From a checkpoint of a small transformer trained on Wikipedia.
Size: width 128, vocabulary 2048, 5.66M parameters.
Training: a variant of Muon for these matrices, 123M tokens, 7496 steps.
Each number is 128 + 24 x the weight over its row's rms, rounded and kept within 0 to 255. Layers, rows and columns count from 0. Numbers have three digits each. The size before them is the row's rms in percent of the matrix's.

# layer 21 MLP down (transposed), 384x128, rms 0.186, rows 308-379, columns 64-127
101:124131105167106084112153141113159136104113151162128098100112129156116182160122133129118115080158159124106126126126157131068138126134113138124111094168109139100138143175119143131167148113167129
096:176143096129121153176123129146117117153140175115146136132155143137162129128127093109099139136107144146086118099080146119142098138144107126160121143112127134112160143130130094119115102122137114
099:098147108106134110136149090116141101060153129145066143136130132105113065109123125091107155113112101123118099175128153119094112118132083168113119108134148140151178150153112142133138127142166157
096:166133161140152135086106129147105097158161093127138104139122114160166159127157152139077123112201158115127168132115104098107144180137126124126100086150138138116143104135116105132134150114144113
098:154125062076120129118140131116140134125149130107098138168055118109145130107137168154154148128136133117117101116127093148133127104114138102172149152155158093151091139120103115126099083091132102
099:140111147124099166132113131100135168117116110124166154108143123145151119165134134126143113186081117110143163123102149080126118131140127133129092157133111147107137165092128135137070122122123157
102:158147134141167121160129146081090117122146155101071146094128141150139079139143156135123116104127163125129138103127143085126191147120157117080136094136161114121133119151140097131118133117110152
101:157139124101109098087149146157117118151158157130151106104164122117125167133122140137121099083124066093105127104114153126159111141086135129140086123133155137165120143118153093127139142122117121
100:140126115137184135082118095143067140084131112095128177128117110122130160138128125085098094173145136145144099109121141128132097108076164116128128125122121121128108116131108126162162142114117138
102:140116146113119168164087136132149141148136154153105142135128126141124177174147130123127136108130158104163151135143120146139169148180117137088121162124143087158148172172127149136135153094157146
101:113149118121151113116119100143119172123151113164149125122140133120117114138110126161157156162139148161141140081121158193091158122114177099121143158093141097135130108140140138111095161079095139
093:139146153109125112143143095145138123149157080158139120148126129111103125103112174125120075103127120138121131116154143124109131171115152140117101096115167154115129131118127102178148098122146121
094:117145132109120101119121185149109072112117124127156170138140143143134131122113112145106153128184099118107099123131152126123109147103125109180161113097150103135121156142114160074116135129107059
097:127089119144159141112141123107088156108109109119135072104127120118140080125123148099153166136183143143136123166123084136163054085133077106135124117084109168151113137124123079126158125147114112
097:118134180092135093117133090144113144121099149105146118179153127168133156100102080116123142150120113159135130132123120108151117138119094145134094126102091194126158138151129125116078088099155139
108:154131113101126136129126103142107138120150120117080101103131162115118090117139133148106131125081145139097112059152145133156133123111084137116116191116137099165160125143103151144095132081111104
104:145128160120167124130115103176084121104094130130118172147131141130150104109136072142130145152108131102144160095130157142154163123143112153126136096099097141070113130150082131120154116113148124
098:135096104099163113114119153174152130094144141134089124139133142122108172132119119083132115130158112071111085087163107105112122120139152142128105110146086128106175101076097116124129170116120128
114:161141150141115078104092138137142162151181142103122132157150110126117154135165123137104112177130130120112092141092117113101127123141105098144128145117172105151152187148128118133090145131127124
102:155104146138119127114115120144175165155146117122160120147107117128107098116123089145110098156110130157087160130123140157096190149133084114154121146156177107163128126135147124135125121118101091
100:178104162101157139087119126095131117124134144099181121141095091173131124145152137150152105182096104147112140129121068105145161096111097157129104128110127082097092131141129090120093105114147117
090:159104118081158099132110163083162143154139136152098142145134113107132136109170131079097134125135119130145150136123171106114126064134117134157132150106126122105132173103115085173142108148168125
097:109116115129127089112106126149144147134105135174096136104106117094140120091115130115143116108105099118130093118130110169152084124120138152172139137098126128111139160131104142073108128148102150
095:145140182132095096123123132110132128171174155110178134158121124134103137099154138148085133124145172136107091067109111123113144132099124139140131134148149096105088131123136133110140160139133144
101:124131105107150128141141101164127095146155136103115164084144122127131151141142151193122102142125147099159131132102157134197113114131126095179132081165117123103161128127154137125136138147126103
098:157104164152143115145107124147119139120160132146102127152150136129131081162136137159083137150138117128095121116107125074052120117132106144135142131137088114150112098095143141137157129145121152
106:138115127140118144169146130169132154103149124139086128159134157104125101133134139149094125139165088114145088100135130180137064144100156106120150128104147086156101139149074141126152148163151124
096:126102157163104141097137195100105141130147124108102071138133119109139107111141111167121143144131120114092141134125173105143119145099133116161166103099107124135135144092165165096128150178133119
095:136171096140156102133138122164171124123095152125103143123119139116159116104123117143132105106134109141102099105093104129130162139089108125137142081120135172112106112122136177119153153146173124
104:139119116170108133115131129110157182136093144156141104108154110155125134114110134125109164112144140129115048135135129112094138114148103105080161156112087078125144103129161130118151138101144121
109:131161105126090110153109122136154163150155109133134099158141129104137134137163069135094093146100087116133129176098114104100163146144145148115129070139120154174105154089119119167171089106109129
098:143136117151167180101154140128135150097098120114124128135123119123145100115129132084108166143129148144074121099109118130086128153129125090164079128143130107057094067090107113133147086131114120
107:123149124156090124130150133173103141144147147152132164128113163124170081165110143118132088130115117096146083127147134127135161117132144073134173115117127135103118098105136127091138151142145119
109:166110118098111102115128124093109121153157126141178127097132146100146104149102123139132138172116116080129145126108174130116152125146120126143135115128141145117100138181112145134128143087129103
090:147109113145110112114126113092091069100128131138088129138143125080141113128107151131090155099157126137137114162161110167139129120095107144104096133139113128133116116136114144099121119132095134
097:111171124087106158108152146145136164130134107134097146121102110108119154147109099182116139158091136124114115130141143110161093118142141133087151114159118163160123139145170104108146141146119120
092:138112113058131120125117136097119082151138143096140110150099143079106123110127125120117138118120128106134119131085162118109109144146151106141123154164168147122135144102150119147120132139125087
100:154149114104150153147143166124136114147157114164141138101125141123116104100129103110162160143153139125162098141141156084162098149150097078130109131107110118125151113148123096101150168178123112
103:146124119110146142191110145130115099127130148096122172174128101112092156153108093121150118127168094176127106109141172127105147082130157143112140121115133163135114147140113117116150114130106125
093:128129142073183116103142083158147122121146127098131127127127131194116126129138149144132100115126092146144150125112145130133106121105121151102154109163117117150110124086154119103133117160146115
104:137118142145133091085146114114124105141096123098138114167121132100100140089095137117115134098126119155141100131142105118151130131097111138123123162110112084125158085111108098200161165129117105
100:113145117204095131137099142152082132148122127120044138142122141115137117150105140113119168148121129123166116145103123132151149152103145119103149120145089107090155149119099147130126143169126142
104:124117077192130112177137104085132149063116128095141141136120142086128118110125151139112117116125077160130157144160125124094157124117111121104111147102123141118120136138147102108127145141120099
094:104142128131116110110162130117133159136128109133146156122122122117148165095186124103161107120169143166110134150157131154145126146129139131092138177096098134113123150113112078200160147156132144
105:120140101111157124104117104129150151085098123131116158145094113111089120138109155183133135109103146125175118130132135155114134122125152133100127100104135104113132129149124128132117090132140136
108:134161140125157163173185142114129113116120143135107153123153153174176133092086093152084139129104136112105120100139114155127147141129111147125108104143105143146096124108129142154129125165130126
098:144161123123142131149141113138150123108148150141119102113165130128102109126166125156112166145117139091136161096154109151122116090139150132145154111109125126141135107106119103114156155100079130
096:121103185135148136125096106159127168112098144122100115174124112108140156162128102152114104118121165135172119112124129070133114185144138112114105151156132118085146109125131096101138125139128142
096:137148127130148153131150132135167161176121168120068108135144130099145089134164178134118140126112140116122154134120135153115067126144101069117120139118130099115114105096108109136075127103159096
101:156113132137168090148116119146114089086092138078130092107114143099139116154072126146124142124155120138110131132153122173104130065115156133095110110109119119077138092116121181114154094120160127
103:125170106113104172128108120110096142125135099122118129170117163099125125122100106139132131128128139145132120144131148135119173089130153096151124177119145105071116129152194153117140131097092131
100:132102117102118138108146163096145161147113090149123137142138167153138110146173149113067131092107141100154137119122120138161104101125086113100110120105089101152104146080131115110123116135106143
099:167107157128175124153134088131122121110167133154140137140117127134098147127096180132123098139166122114142168119114103102084132122162090116118161116101112109127123140122122124168187103147111095
109:102133138161148145117110109093109093139157136145138127099110125108169102102131060158091138125154152125121088103131133129119126134126108156090153092161123151113137122120148093129138083114132132
102:124152168168151095124113119155141163125136147142095159147132135118110116127157121163138115126154117174152129096192087122127174167150129133163142104145128124139123126146149093105137158128133087
102:135112117143136122137133152153136126102105127171153161172097141082168093132104148133141130125160137151120135124137172159072104145127120099116170113155094169111130096170140130075131130106109110
098:159163143150089169117098126087141107125145163147173107121126112118105137148072094130108147149115173129164124115133119111128155131069136099095105119172135156086132107122124124147133078120145125
100:151107123119152177108130139121158142161035129120092114140132115134110114135145114125128139162154133152122155148148175087160146142150127135120125131156117096171129122126128117123133080125142109
093:100157109167163142124101080094102129113089104165156118133108102120099145146125127112132113078178104143134133121126111129103106161107108120148131075153144110145120143123124137130116075118169123
102:111145117126097153122131125151134133116113116116116125077107104092099107131127150157147159104112144097199121132098122132122126161129166136128149145100109114126129108127124152102140179094136181
098:133094120123152166124131105126140157113094129116110095120135129160111127119143116136115096141107086129114088127123102143174119141148113100108133154111097088094125150137140104083121127099131114
097:132150145186155109109118135151100146155128134115135160153116116153159138136113125135148096120098134138118140096141155108191112118137115097154141144146122148190129064130124125100099112152159121
101:104130089111155138111149136170136134132065146129187151154159182152104101102105104117112132097141127149092126132105165162123103165168119135094167113171122153112129130054166129153149142114180169
098:118121140138168150116091142138141150099133110129158153114137161143140094118111102139157129131124128090124122154148099109127139154146117130149107139162071152137126162120106144077108130119105130
102:155117188167111138140088118116128155131128121100124133148087089133162105103106159133118139161113112095111136115056135114078106122140098118134123129116154146164107154107138117085133121113159098
103:150089128077112115119129155149148130140165132128149131123091066105099147124135102110122150157160110164168141160118134121143154104136126101131133134079135091121111167126137156096147111145140123
098:143140141111126096099164158144108098102108153165111138129131126086107126166148155136123141135108127133121145122089131138147138122066121116101136136140151088084135137117109114093112160110088115
092:099148089131108130153123107159115113097089139092123106119129142117130133123125049146156110128130099144169145137211155102124124150157158133093110130124120163109118158148124122103099122128104154
101:069125151122161081154202134098108124116103162141110080195116125108150129139152127128145138124130139141126106112102083129106123134137111129135097091147135135134117153124140105116119126114133155
097:127154092101163161097156159135146116128131164112136098153097091126122129151056181137140147118131123173148080130129117148107145112118106143101105158157138136120103069110111117160161104123114164
100:125156153113138141128130121140108134140121131173114115148166116147073134127124167162123176094148090104099131140094172106128142125116125132155126113161177110116113114142124079127103132112122121
097:158107120109120104152171079140131117111111097162106122181086119126151140125093118089126122122126144115115142112163136108102173130083154110173124104125137135116131143142124130128126153125141147
# layer 21 MLP gate, 384x128, rms 0.316, rows 309-379, columns 64-127
101:140121162109105139214138128134138093141130103139153145155136146100098124112111146118140120119145144160111108122142154157124151148147066092099158107152123164094149123133182088129127126127139157
102:114116140134148159175106114138095166097132129152122156105166075150147173130114155116100136173142152166148091134118092140155149083130156094116109161155108117109101138107147176142107127100096160
098:132154117122135105129131169078209131106133106086105109136133122144168107139114138166112137139111142133197175122092144166142096117123110108119127091137137162148173148122117167097136107119111110
095:152126139129082095120158096146145152098154091152135172110090166150136155110140142128145119131093129089129112100153138102138087105114129111152130122116149133142136158141127141131100122121139115
097:118160131115122110144165126125141113140115082125137124156153085110128128125119100112120117106186109142129145140122144108149142099111183106126115102159148158093090090082154138130122097124121144
106:147129126158141146109101133099171126096137135155113136177144147123106131096120103136142106110141146072143126142102109158110135163150127113129125116095131129143129117136091123144067101102147122
102:111127119139100126159137108118149118127156180149135073105111126161112079172147141189086080098123099150100151093112122104144098109111150127132126097134120134118125112131107110155104153159110102
107:134110165130143101105155113122112159138116146153123160136134095122108119149130132132063112118145142172132150108111121103097111109110148120093112097109133081123148107183153122131157146133121098
099:121130099108062098145123096121149136125105126140103109109119109095148130120086106105153112142060126138116162122133105100104145115108167117136139133165122123147123146165105128117104145137144121
105:135129120162080103100141157105116180123125160146081144152144147121117081162131130124109118103119134119136074114136090126099149171116097145105150107128110117167121124110138148137141149083150169
099:123135151133070120094159149160115099126137126156094107118160147162175141091114130113115147093112130081123128098114131086114081170138161113126152093123096161139108140099146104083125156118156099
093:081159141136131147125161119141098155140128112104099136184148120164135144168194142163116098153117118123159154117159150124148121144114160103120135146127147121084132123110151145137149124141126119
093:133147113141128145114102118127113104122089159139089132129086133104139105120149138120140139122142137122128195148159111116112099134099123121071111131105134085123073125163091074093073157139125150
093:121158082074141153118131155150108156120150100138111111116148124144120123110149162126136125102136137110128144183143128131119118125114117087107129116137128130131145065138131099148131120157064192
105:141130120148061116163144196136162167133122181154144118093151101115138116120109136117115170129153140157125162127117119153119152123113150131117100114083102134120115145118113131193097148135114122
100:124112086133101145140117077135154119124119136133126120101145099095115124118164134125093130148127118115123105089142131130105087120110158104141111120123144150171147105123157172107131128136125190
097:083155139088126121135136077125123093096130157145098104107136156119145132130123129138118159152145148104189102146134119111106122144120131135136143077109136122115153130093150100137142160127130145
111:106164098123134156121124121103156126148103175156111133135116126108142121144144134184133149154120135131128152129164150164104174157102130118136162159164108144137117108129090177129114090133126122
103:157143127131193157163106109108169175131158184146115085136139136141140145134123097134097105134116153118127123132118124144123142083123129115142129173099151121189115130149085109151091133127165134
093:135112106104091142094089144094125170133154176118122114139151125152150150095113130178103124112137158112140122106103079115133114109127090145116132110120111119140072167161146161148086092096133130
098:162136143139112130136138181115075131099128140185100152160125115140115128136154120076086074148123135079137105113108095118111107120105098158125130129125154125119084129110156144164171157135130110
098:118151114133107106154109125117139128118118168114072157144091131104112170148108139107094134128156147170125174131123177082182130167102148105083173108150150124159163102134097110146121127098106129
096:119139168136118113155131155142094133134113139129144159135127075132151165135176106126133091140151101130134149103178093143116134096142111112105123149117124159154190137120144171142135112121081112
103:131138101123130155091152112137081166169164113151144165176155177118100082137126173130153146108144147126133104082130149125150127102118084111161116080119101165108136111120154110130118107168109167
100:156120159119099137142135163136097147099139157146099109074122152104139103177106173162123137123161139123136092090147174148124138159109147107146149158105114158136108106150109153143113129168110154
093:124135159139117131147142150116134141140097133147127165144150114095117122121135168164108108109101106078114164174145143143101154100148100126125094109122164141070140102128130105148129079076083148
098:112139131158136130142123119124101132104115111114074137160122111131130111128131145115166198129068164133147154143174150084153128120132172082130110199114101095110148129111154153107111147121116150
102:104163128099096111081148150147076107113115126131154132122150123094137097102117130129132138126156187153123110149103136092117080122122133114098130109138141132126126110138145109134119131119152121
109:106133133121139135115101111130106147153106149091106186125132104144156130146132141112146146111128128145084120130144099093108080126118126132167132098129123108091136087143152137130117133091125107
108:101159148129121158139119173143153163107143135078137107144141090117134192129136138152143128120134148195130143084071132115135183105142145147139147140133133102139151130096172113165105160136124156
099:156118153114073096098161112089124112052118127157114117163122164138146146135120145160128166157096088101127118113131114135161084121122110137168123130117131123100162107118153156129171129151111141
102:168127117163094137093123160132124121114136110128087129130126127181150154124101150088098132137133105126102139165141113135158134093163128130126110174145140133115156168112114098141154105160147107
101:139125105117174178124127160115186154106145108172136128127169130148121131097121155138120146157150155106138144094132146154126118135097134144128103138130146128133145131140099135154106135132125121
092:159100139123097155123138159182108140128147116082128121132169129119146117111111145105148144125137146168161142111144128117134103097141097110106108166137122119157163148131128142142126134121102154
100:104144142131136116141110138122113187121116138104115113101106103117118135172113137128103133138146121130115171124115166134128116113106148122110134120155075142112128156134145133133087096178128142
093:151098109129131131134164126126188116121168132127089108108179131151149115130116146129141101161094149159091101136129140111083133128099094125154124117119141099160169174105096136155152163143162110
099:164117107103093131120141116144104113111083134106148139099152157125069169185126134122162186125161117145101110160174096115098122114118137144137108098164085108124122101089131143121110160100144147
101:158135133108116138147117145125113091088106161127160128087125154147180139136133126124125129103071117116108110070139132190111104089161142115120136136110127131116171174121134119158109133111116115
098:094136088119204168120154150051099095147117134138149092097124127058137134111167146123128126110132157111099144151132128124164131085132162136142118134101091155123122117148145158124084122122106152
101:136115109132147126166107121151130125147131124098091118117150166092141121117129112118133098129132097166150151154143132131072130152171083133135156092117099156129116127121102128121091141118109086
103:119160131127138146147154104103121141129143087117130099140124096136145152134124169103130162120132150151133124122139161145106119132082137124134158097092119139069132132121140118156126134079161133
098:086157163194139098162151139104111133115137131085107123098145163132130132144150166129118104115158134095132157142162125144121114111117124145142144138126121143133095111099140141120152161171135123
098:122094096122143140160141129108159165144102106157083118127132116109125125140067151147097127085125138124136174119087127142119131103120112188160108116137123148117048143146125144114116146146103129
107:119118148124143187118122154158175108124116133113095097132127142138134079131113120128102143125115148151188112152171103094139133096140145198165118101138142141138143122100099108140096125126111170
103:123126116141135152126143193137152119112112133175114115133148133072152097146134102120132145105156132137086135094105150113147152133064164107132171143145117156108127130149129143130117129124137099
102:149102105124085108131158112154097133137150129123114129135092131132110087096100140100180077166096146136115074144167146115094137132124131094131163123094111135116117159110093125169147122138131113
093:153124130117119119234057134134075142135132137111082130141125187110123116162149150117148092152109115124133074093134138103144119105121139142134172131144138140106163122110142120166135132130119141
100:116096096135081097090115110110103103106122120155101113150112126154094147122138158135156135140105109135133122145133102136133156064148125089137082132135178128101117136159108140091119125120105137
103:161116084139118142109131134137128083087074140127079158133136141152157147111110191114106162158161153106079133146112112137135152157094125129146113147151112183089136167127099074158105103121122146
100:138147098175163132127081120120147128143053146133088133158142130132137087167102161142115124140107142126102110127157154131137151130141138164166106140102119168135072086110127100118167108125121138
098:159116129159136123175128123164148131134103170141124111129123162133135119075122158081146152120165146092085101147154153131139087154113172090124109155139144162087132154096111155108174114107105135
094:097163132118146173156108154127153114157123145143156086108140120133142121109124141128087093134102180104140189122138118108115103157096117123150131114068077152139105114159110136124119091138080070
111:112107126136145153105118098095080133123113140167120072095111177136161116108109120153082130136143136147107140090179121133103146156117107133122142146103115148085123146114161097126124111160125145
103:167164136108149158137128095142140112117134123110154103143141162079143092151135118112148133105111185162109143110095142154127105135115071128137119127131154111135135127171125160125122167099110113
098:134133143121142121121140089160155160124172119129142157129098105163117126135111139129177117124126130141110129108170126128116181087148117137093149114117128118161113111136108116155153130101080122
104:106155124152113116164121138185148099134099123152053109128104148144121120147133081169174138138112096129089112151102107111138090120117125132150127145173155136109101119124127151086125164090129144
097:110076144136117099110110103131108119127112096139118064111132150126139107116143106130157138125119130132133136150165158134119120165137120174163097111130117151080165128112123129108149141146114149
100:148120134129143126159160143128148085154091163124146120131108126151125096172168140143141129158165168153095131138157112169130131116138144116156162125126154135154164149113132120120109125153150094
097:100134157135163146126137076111109098149119116145141111152137148122160112126111119125167164125106086113129089129101103151147115111086157093138190131138125139152136109163116111123102125106123100
100:133164170145110108162177136118152156153185094149165139167110121129100136107128151112129094138138142095147106114127118109114125138177127113076099125147104116135136130134126112107161121154138122
099:152112120132128144104141143131158122148091154145078130118115092133130159125042130090140119109152137098103128116131144111172121175125098097144114128161146172105118095099186165139139101139140162
103:125129125084064148095112102121137142127120131144161140178157145131102099120159141124148130131109131129111151094122146169072090059109120161158100140160158129135128170098102134122117155112127165
100:111136089145164131118120119146148143126130159100117076103109132117139149171119171139130151148130140100110134122122168162125118087130126121140116136076129139110103090139164173133156090149129052
092:130108082097128165122131114138136136113148126113110160163108134159127077163111155176153134168100144140125116121115153124143134155039100150103141128118125157141118132142147138129119129125134190
103:132153151121116122122105112131141139118118107099109148137125139157120150187119109150156126144118134133142146100148103152091092139161085123165182153100159123123134146148105128161148120125132100
105:115096117124125101154112140151145139139101155148087138117111157168122166128138108162119087125134098156153128105143091122126140082113100068142116147159130141162140111131141092144129149113124117
099:139089117111119147120128119138133147157153103184097156105158104149121115146122150169107130135116147128135113131094187099141115155112144099146159139127128138097113141102113088123117168116095103
098:119117148127149119099107123144122133138085115183122131119126160143136152151134183152157104082096152169142126101148164131142161136112140107106118107123099140118124135160135115133164096124145127
095:178074131147166133104115146122171143132123142153132100105097146107163140091091155182129124149188104113152081147102148143127189102093113104142157112123155129110135129127107149152144142135108128
098:146149110108120119087144130156126162127160105117121179129116130143130141093087116174120162137151179104138098083115151145118121134125098138125116160126161114104124131119092139134119129127148125
096:145124122138073113118152142137126108170153143107139104166090164165120140172093157138137149122122134146166127136154105163102111114106143138138095136146123099122122169088125147121072098135104112
# layer 21 MLP up, 384x128, rms 0.329, rows 309-379, columns 64-127
104:117128099147097128159108125141124119086133145102088135086154146166131118103148124142122062147095166133145130112150128141114128133138123137142113156154093132125095114115133070099145130141118187
098:097152180150126169126165138121169109120141092178098150157084178103143112153173149146132135115139100080140142133131128133146132151150154150113097121118141159158110109163148153124106144156114110
095:139104124107121078182186094126176188111078124137100137143116112102125123168124105120151157137124111137144126119131120158147148125169141107158131128112073134133093085131134128132103124103130124
093:140132122097112118113139130153122094111133076139114132100139156123150134164076156124147152121107122139117146134162104123134098077121095115107093097083133134097145165101147131132137154139149110
092:108144123155113127138121152107115098159122148098129133152100135134107125114146151113114141149162165156098117075119111124137095152110174091131087144122122098098137115121174113146148169122132140
104:159131136099140091114107105116104154113142134127138120123091106095178106145143136135146111082097121209194132173185145113102133156155127134126125131149095130091136136151121101122100132142125171
103:120122088130119142132104096106165112127172144127127094144129107100167109146127127134112081122137142122116086148181204129146146139129120166173139142120108154177126113100113130108108147088100112
096:103148159137155138157079143154095155143161128090158135106159145127148083128091143157119139090115116095165147145151123129124111134133132138129117121139133095086155111157111133109109115092118139
099:107139135101106141113158137110156108111108172110176135115119132083145110139168101123123144133153112155123127115181131130115122158110116106116124088088142155087111107099144149122089115103117132
102:101117091147116104137157155117128155104113182175134133116154116128188085144114159148100120125157095153111111149108131148137139132110132131121100132149116116178072173174177130124099085119173094
099:135101120128181144132077135089150125108145091126116133111168132129115124147126159138120140160123174104167117149121067106134153122107124142127106139112131131140136072106137078124136111099089164
093:132108098102131155141114096148105103122118112148126163120137116157168151128129159142146164122145135142155147111123172114114196173147137111121109154146101136138107144153146101145128114090142132
099:098162149130134122079130127082123133158122133108152123115098125122150139118183145121114149115144085094090115139112166117070152139098147155120138102145123142093205140124118132107184145111129115
087:111107064094126106109118123147081147128178121167128125133133123117131117085107122113120161115115119152112096152138121168124155101118124104135152138125070106125107077121088090097126139157107160
107:135119121125125158174146093156119148147120121149101122122163143135165129106130149186092160128145124099144162063131150152098157164144112109111152121092176122147139174123155120126082109156107128
103:165093093110122081112126158129167145124114133133120134122133130068089114104146140134132127139111166138100078070167137116122085108135117133163127148095177174139145083121090110118121143138082155
096:170104129105205140138136112100092129134113142122125109112143180148144146117158166139082102141162096122115137129096089137111149118144118127094115118129142130182146117151136130160128145130133131
115:167156125110153165102111152100099165092149110096130139144163101169166126141104121129088139094138127147119105144109142141174144104088116159129146141135162118152101115113092135129091145121162124
097:124128094115156150110163087157132142131119161145109122130106147118139130111125159130165150137112148128139122154126089147128170140128169174118113167127161106169111160112106122133084115094131138
095:102114075073135167099151146144134204143124162160156118116113143111179131109141112119111145123133144123160103115105139133163157130139147103124129112113131103133092126108123165109097149115125142
095:129177121098175159177129117095136100109103157171120127143080169152115094136077152132161083101139133142172119112166121113168158138164110115123117121111127118142087144101148087144130141136129102
095:146118150130178153135096133131100106144140174140123082103134158188129149138084129113162119136103158080103106116139123140160119140158096175125157095124152156148142133112118152168159101127128108
094:131100151162129136140136173150085131121107129165118100137128166126097157173152137134101116138161106116134135149124086115091080132118159121119148124127106145132113079145101124117121131114115148
101:081138104093131129109149149120139138118144095106129150183106134081120140147093132123161097122155109134140121118127134129133058106099110122142127081126134139098170101128166114170146111136117141
097:112136173099119096127142082180119161114126123121136149092127136134148116078148133117156144117156135142105120139152121086143115140112141138102131134111102152092091083124126142155124109119110129
097:155090160134173145147122158158128153111140090122176125136120117136133144146208143110125121128129142074103184136138144133125146131140133073127153144141104142094129113098109138130118145091133112
097:121105183115158119119151110125111088144129120114097146147114154115144121082109114130135146141093131127123115144147109164158160111143164122175107134132051118128118170129123135157162097134070136
093:159119112149142168122128098136144117133105116124129142083118120131135140116154147112138129163104120128084127071083113149184144132186109177138142173140133100155127134099173124150130140126123086
109:145138145129076101105143121122136130134052106138119112077131147149077148160133121132099133084113115116099184148127174101127140179159121153101125159132138132147099150159137136131102171156124161
107:123082122143142094147094121117151144107096117110110102118133127189143100117139118139139128115141119101118102118131147143107172178129138173153121097183113134154117120120127132137141169148145188
096:129143163123138089163126080130108115148135115125139142103134180135100116129139125094132131130149134174095101161105140127125121150130125118117138116127133110122160170138146146160159143115146118
108:114141174137128089135124144133090101113109121151118107127126122123139112125118143180096137122121137137135117145136138100123153101149152124115147143154087133124128155137126161140139144077133109
106:124166138145121103121115064130149126113084142112151169132098153126143123118129149135116121140113165155106126120150121117138134096119122123127111152117169080098117141113077094159150121132102153
093:123165190121107135121121089109135083125131149122117113108098146118133136132104105141150135108118122128111134072155127137120089154132089133127104115096124145127131123164142110175161137114137157
091:183149118125123131132156144153123154123097109108120160093123110096146131132129143101113124150121106140101170086146112190108112150123138132106168128099103100116095131113084091164086127165145121
096:129113098097138148151171114148162170135111108137088139110133091160097091127162117115141157144131145092136102170138132092114110156114168091122101163125128108120145122146122140124113152116132129
096:146123148153130086141135101089156141130154098129171111133131125111182111158114092117139121112126099127152125105116144096149137102125154103134094150122170113188111091132144090079113110173157136
094:112123091133108149103107152124111135121164085115130125115142145130110106123167174152131127125129156117135115122163111112112119148080129149110098129110135043129113123145100109169126162126155129
093:166121147117108172151108091092185124120131124160172137072130152129132090112103149114121120110153120130158110132091152119124172130137126130119082119116143116094129078135119155137139117131154138
099:100117092134146087140156102062140110150094114141100110143184121149167148118138110103185147083160118110140155122150129174146097093122136133133121122127099139118099102128130128118168080119159130
110:164087111122109111152122122130161130147137138158146195135141100113103081122118118122121144099160124101137121113147125135136131128148114159114126128118107155146126097119118164089135104123117114
105:114107158085115094126188149146139124091129153100144096140124161097141131117118131123165082101101152124155155115131131140119118096160124120146132122107118127145130119110128140137104181102132055
097:177123127147118123137119121111175091128091135092093160137096159136142099119075110166085082142143134109098120093121101121124151119124090156163144121109116106189109077110121136122107091117136135
106:143133092141117144123137169145111112130131095145118151145082113201107153175129129160121147148140141128105137094126080111159108176126145128141172107160123177137126129149117112138127146110149129
109:112101134125138158153117120144135128138133128171128101128142142177179149112111099143138129151121126121134143124096099124144103151135137110138081129105091152119144122076150159153146115124069113
101:088118127171133126101130129155116123151167110156108121158125078131111146104166171107112106123137156123105158115101147093141107123103105145122106107169083141118191125095152136072173136113126128
092:116153140120098142121130112130141124118132132129082097094135181143152158146111113132143158148135144148167106125140120142124083127110143148153154094135107145078085134134126147109129135110116089
095:124144123145154135131096129142132130114165105111117146130092126152175124134124088169115172131148137069130113081124139108139141113127132127119127132080137148147165077160118116149093122098173116
102:101136157126102110125120135122129166115155133101115129128150134132119099164135089151136137098158139136149100159136158105125099136138121169128123106154090082123158134111167218135134142123173136
097:136115144133137109098153143162119174104137150133151103143138172141148138124134132144102125119107166140141185117104120149140134137091166109080124089138063153142100125122122133134165114164132153
101:136216147121144135157133109159131085113112148102117149125129157121124123113133105128146123149186122118078146103082097131112122133118162150109124147127152158111104153110085132101132126122143169
097:140120091123107148155109145114099098119090157159136089144129096095109127118149083132168145159131134131144185129168121109096126136134124141158130130131133149142136131127179147139106162106076097
110:117072149162163116129086096111114124117164138121125116145111154121122103071121152126144177173168108109070136139126100126143123140146135154107148120109109113146096175140171135137168153168141126
101:109093122098124116158152113117113110107135108140096147145150173137111140125146128146111143198088124096106087129123141112132123149088125153111130086138144142137140087115145163133129094143141166
094:129106144157136132143106113121157092151102106101116124089132127115150139127157127145093083135158150119127151081107145142127081111139107139141097098061112130199127171098164170118117100152150123
098:147112123145154127138158127148074137091136126128134127166159142127118144145157119147121174158144120098137124107157184108149068123108112106152125118116108133123175122106110115146115190141165169
100:097099066125107129103130125140136104160161177150109104161089126083109166121098140116143106128169070101127112116130164134116115109147123106134101139100148144100137152162136171122161101139089126
094:133155082184148155147089153129154128105162125126157157135126144154089120170114140073141134132139139099141118145109110156140146131129159105141135143104203166131130123118169143153132135129118096
104:144136090142104164113106102124114152159118115107082128144139141154137125147118105123112149116128148120156119109130151133095150130156120146119121056128116076145145094136149136155125143120116198
098:143120143120110122105124144148150117121146111139119108186126116158111112133141166131139130158148115113135070193153133145165138104125120139124115093126143115118166181123133110072126145118136127
097:106122124081145132140144155103161112134080102126123100119118137140147113084084129088133164097129153112170184130160120107134138161111144129129084105090141122155107108192164166155151117152125122
109:124108169136137132149128113159158087128112110122170087158141111129106128143132130142118159096122132093111108151097126168105099109127109122121072122168138139161102138149102149122141117120129179
093:095118099123119127183161133082114123130144087116109186169150118148165136117124127132135105129148102101112103126162137103119158152156129165136123131121155134091100137162123197093099125108137120
097:130126133103133120098135130087190139132126111140101118123144157133105131106168129121142129128152099129120169145161143077140141161139131108148104095154117150102109120111132156146130108127076121
101:142171141107111172145169107108135115177119145106121144161125124137083122152153123111148114119123107121184129125162131137127132086095169158152152119144175117107099130107139105129146177123117125
097:096086082118106112109109136111122145159115175138109109130148131124152141161119122173076121117141080146159116131098109132146116146125080115122125131155107102144120150133144116154112108083186103
098:170152112136148142098134114125156155160157129143118133099102124178100151176099123106086181097091130156181109117103133120146131132108101133112108096141101118099102084148112090158132094105126157
092:164122123140118127169132095150111145156112080130102133113130121149124084129081106105120122141158134122133134165109146177150130141107116118103129167116147104136135149094118154115184149126121098
095:159113133098072122140148132166131105149105143136167124136123147117162146115129108090138137110128137103095130143178085161130138135125119090109102140141132111135140125121105122135066128125159128
102:108098098133062102136137170099136138146114132108094121145162143130121106188138128107141109130124103140148165064090127133105136084145152132118139151140129141147155153091171125078120152133138112
093:126080121111146129106093133132134098083144132127101097120128120164135100110098162147144078172135137110106115145119122108132185089127084166131102143146143146164118163139127108134143146135097131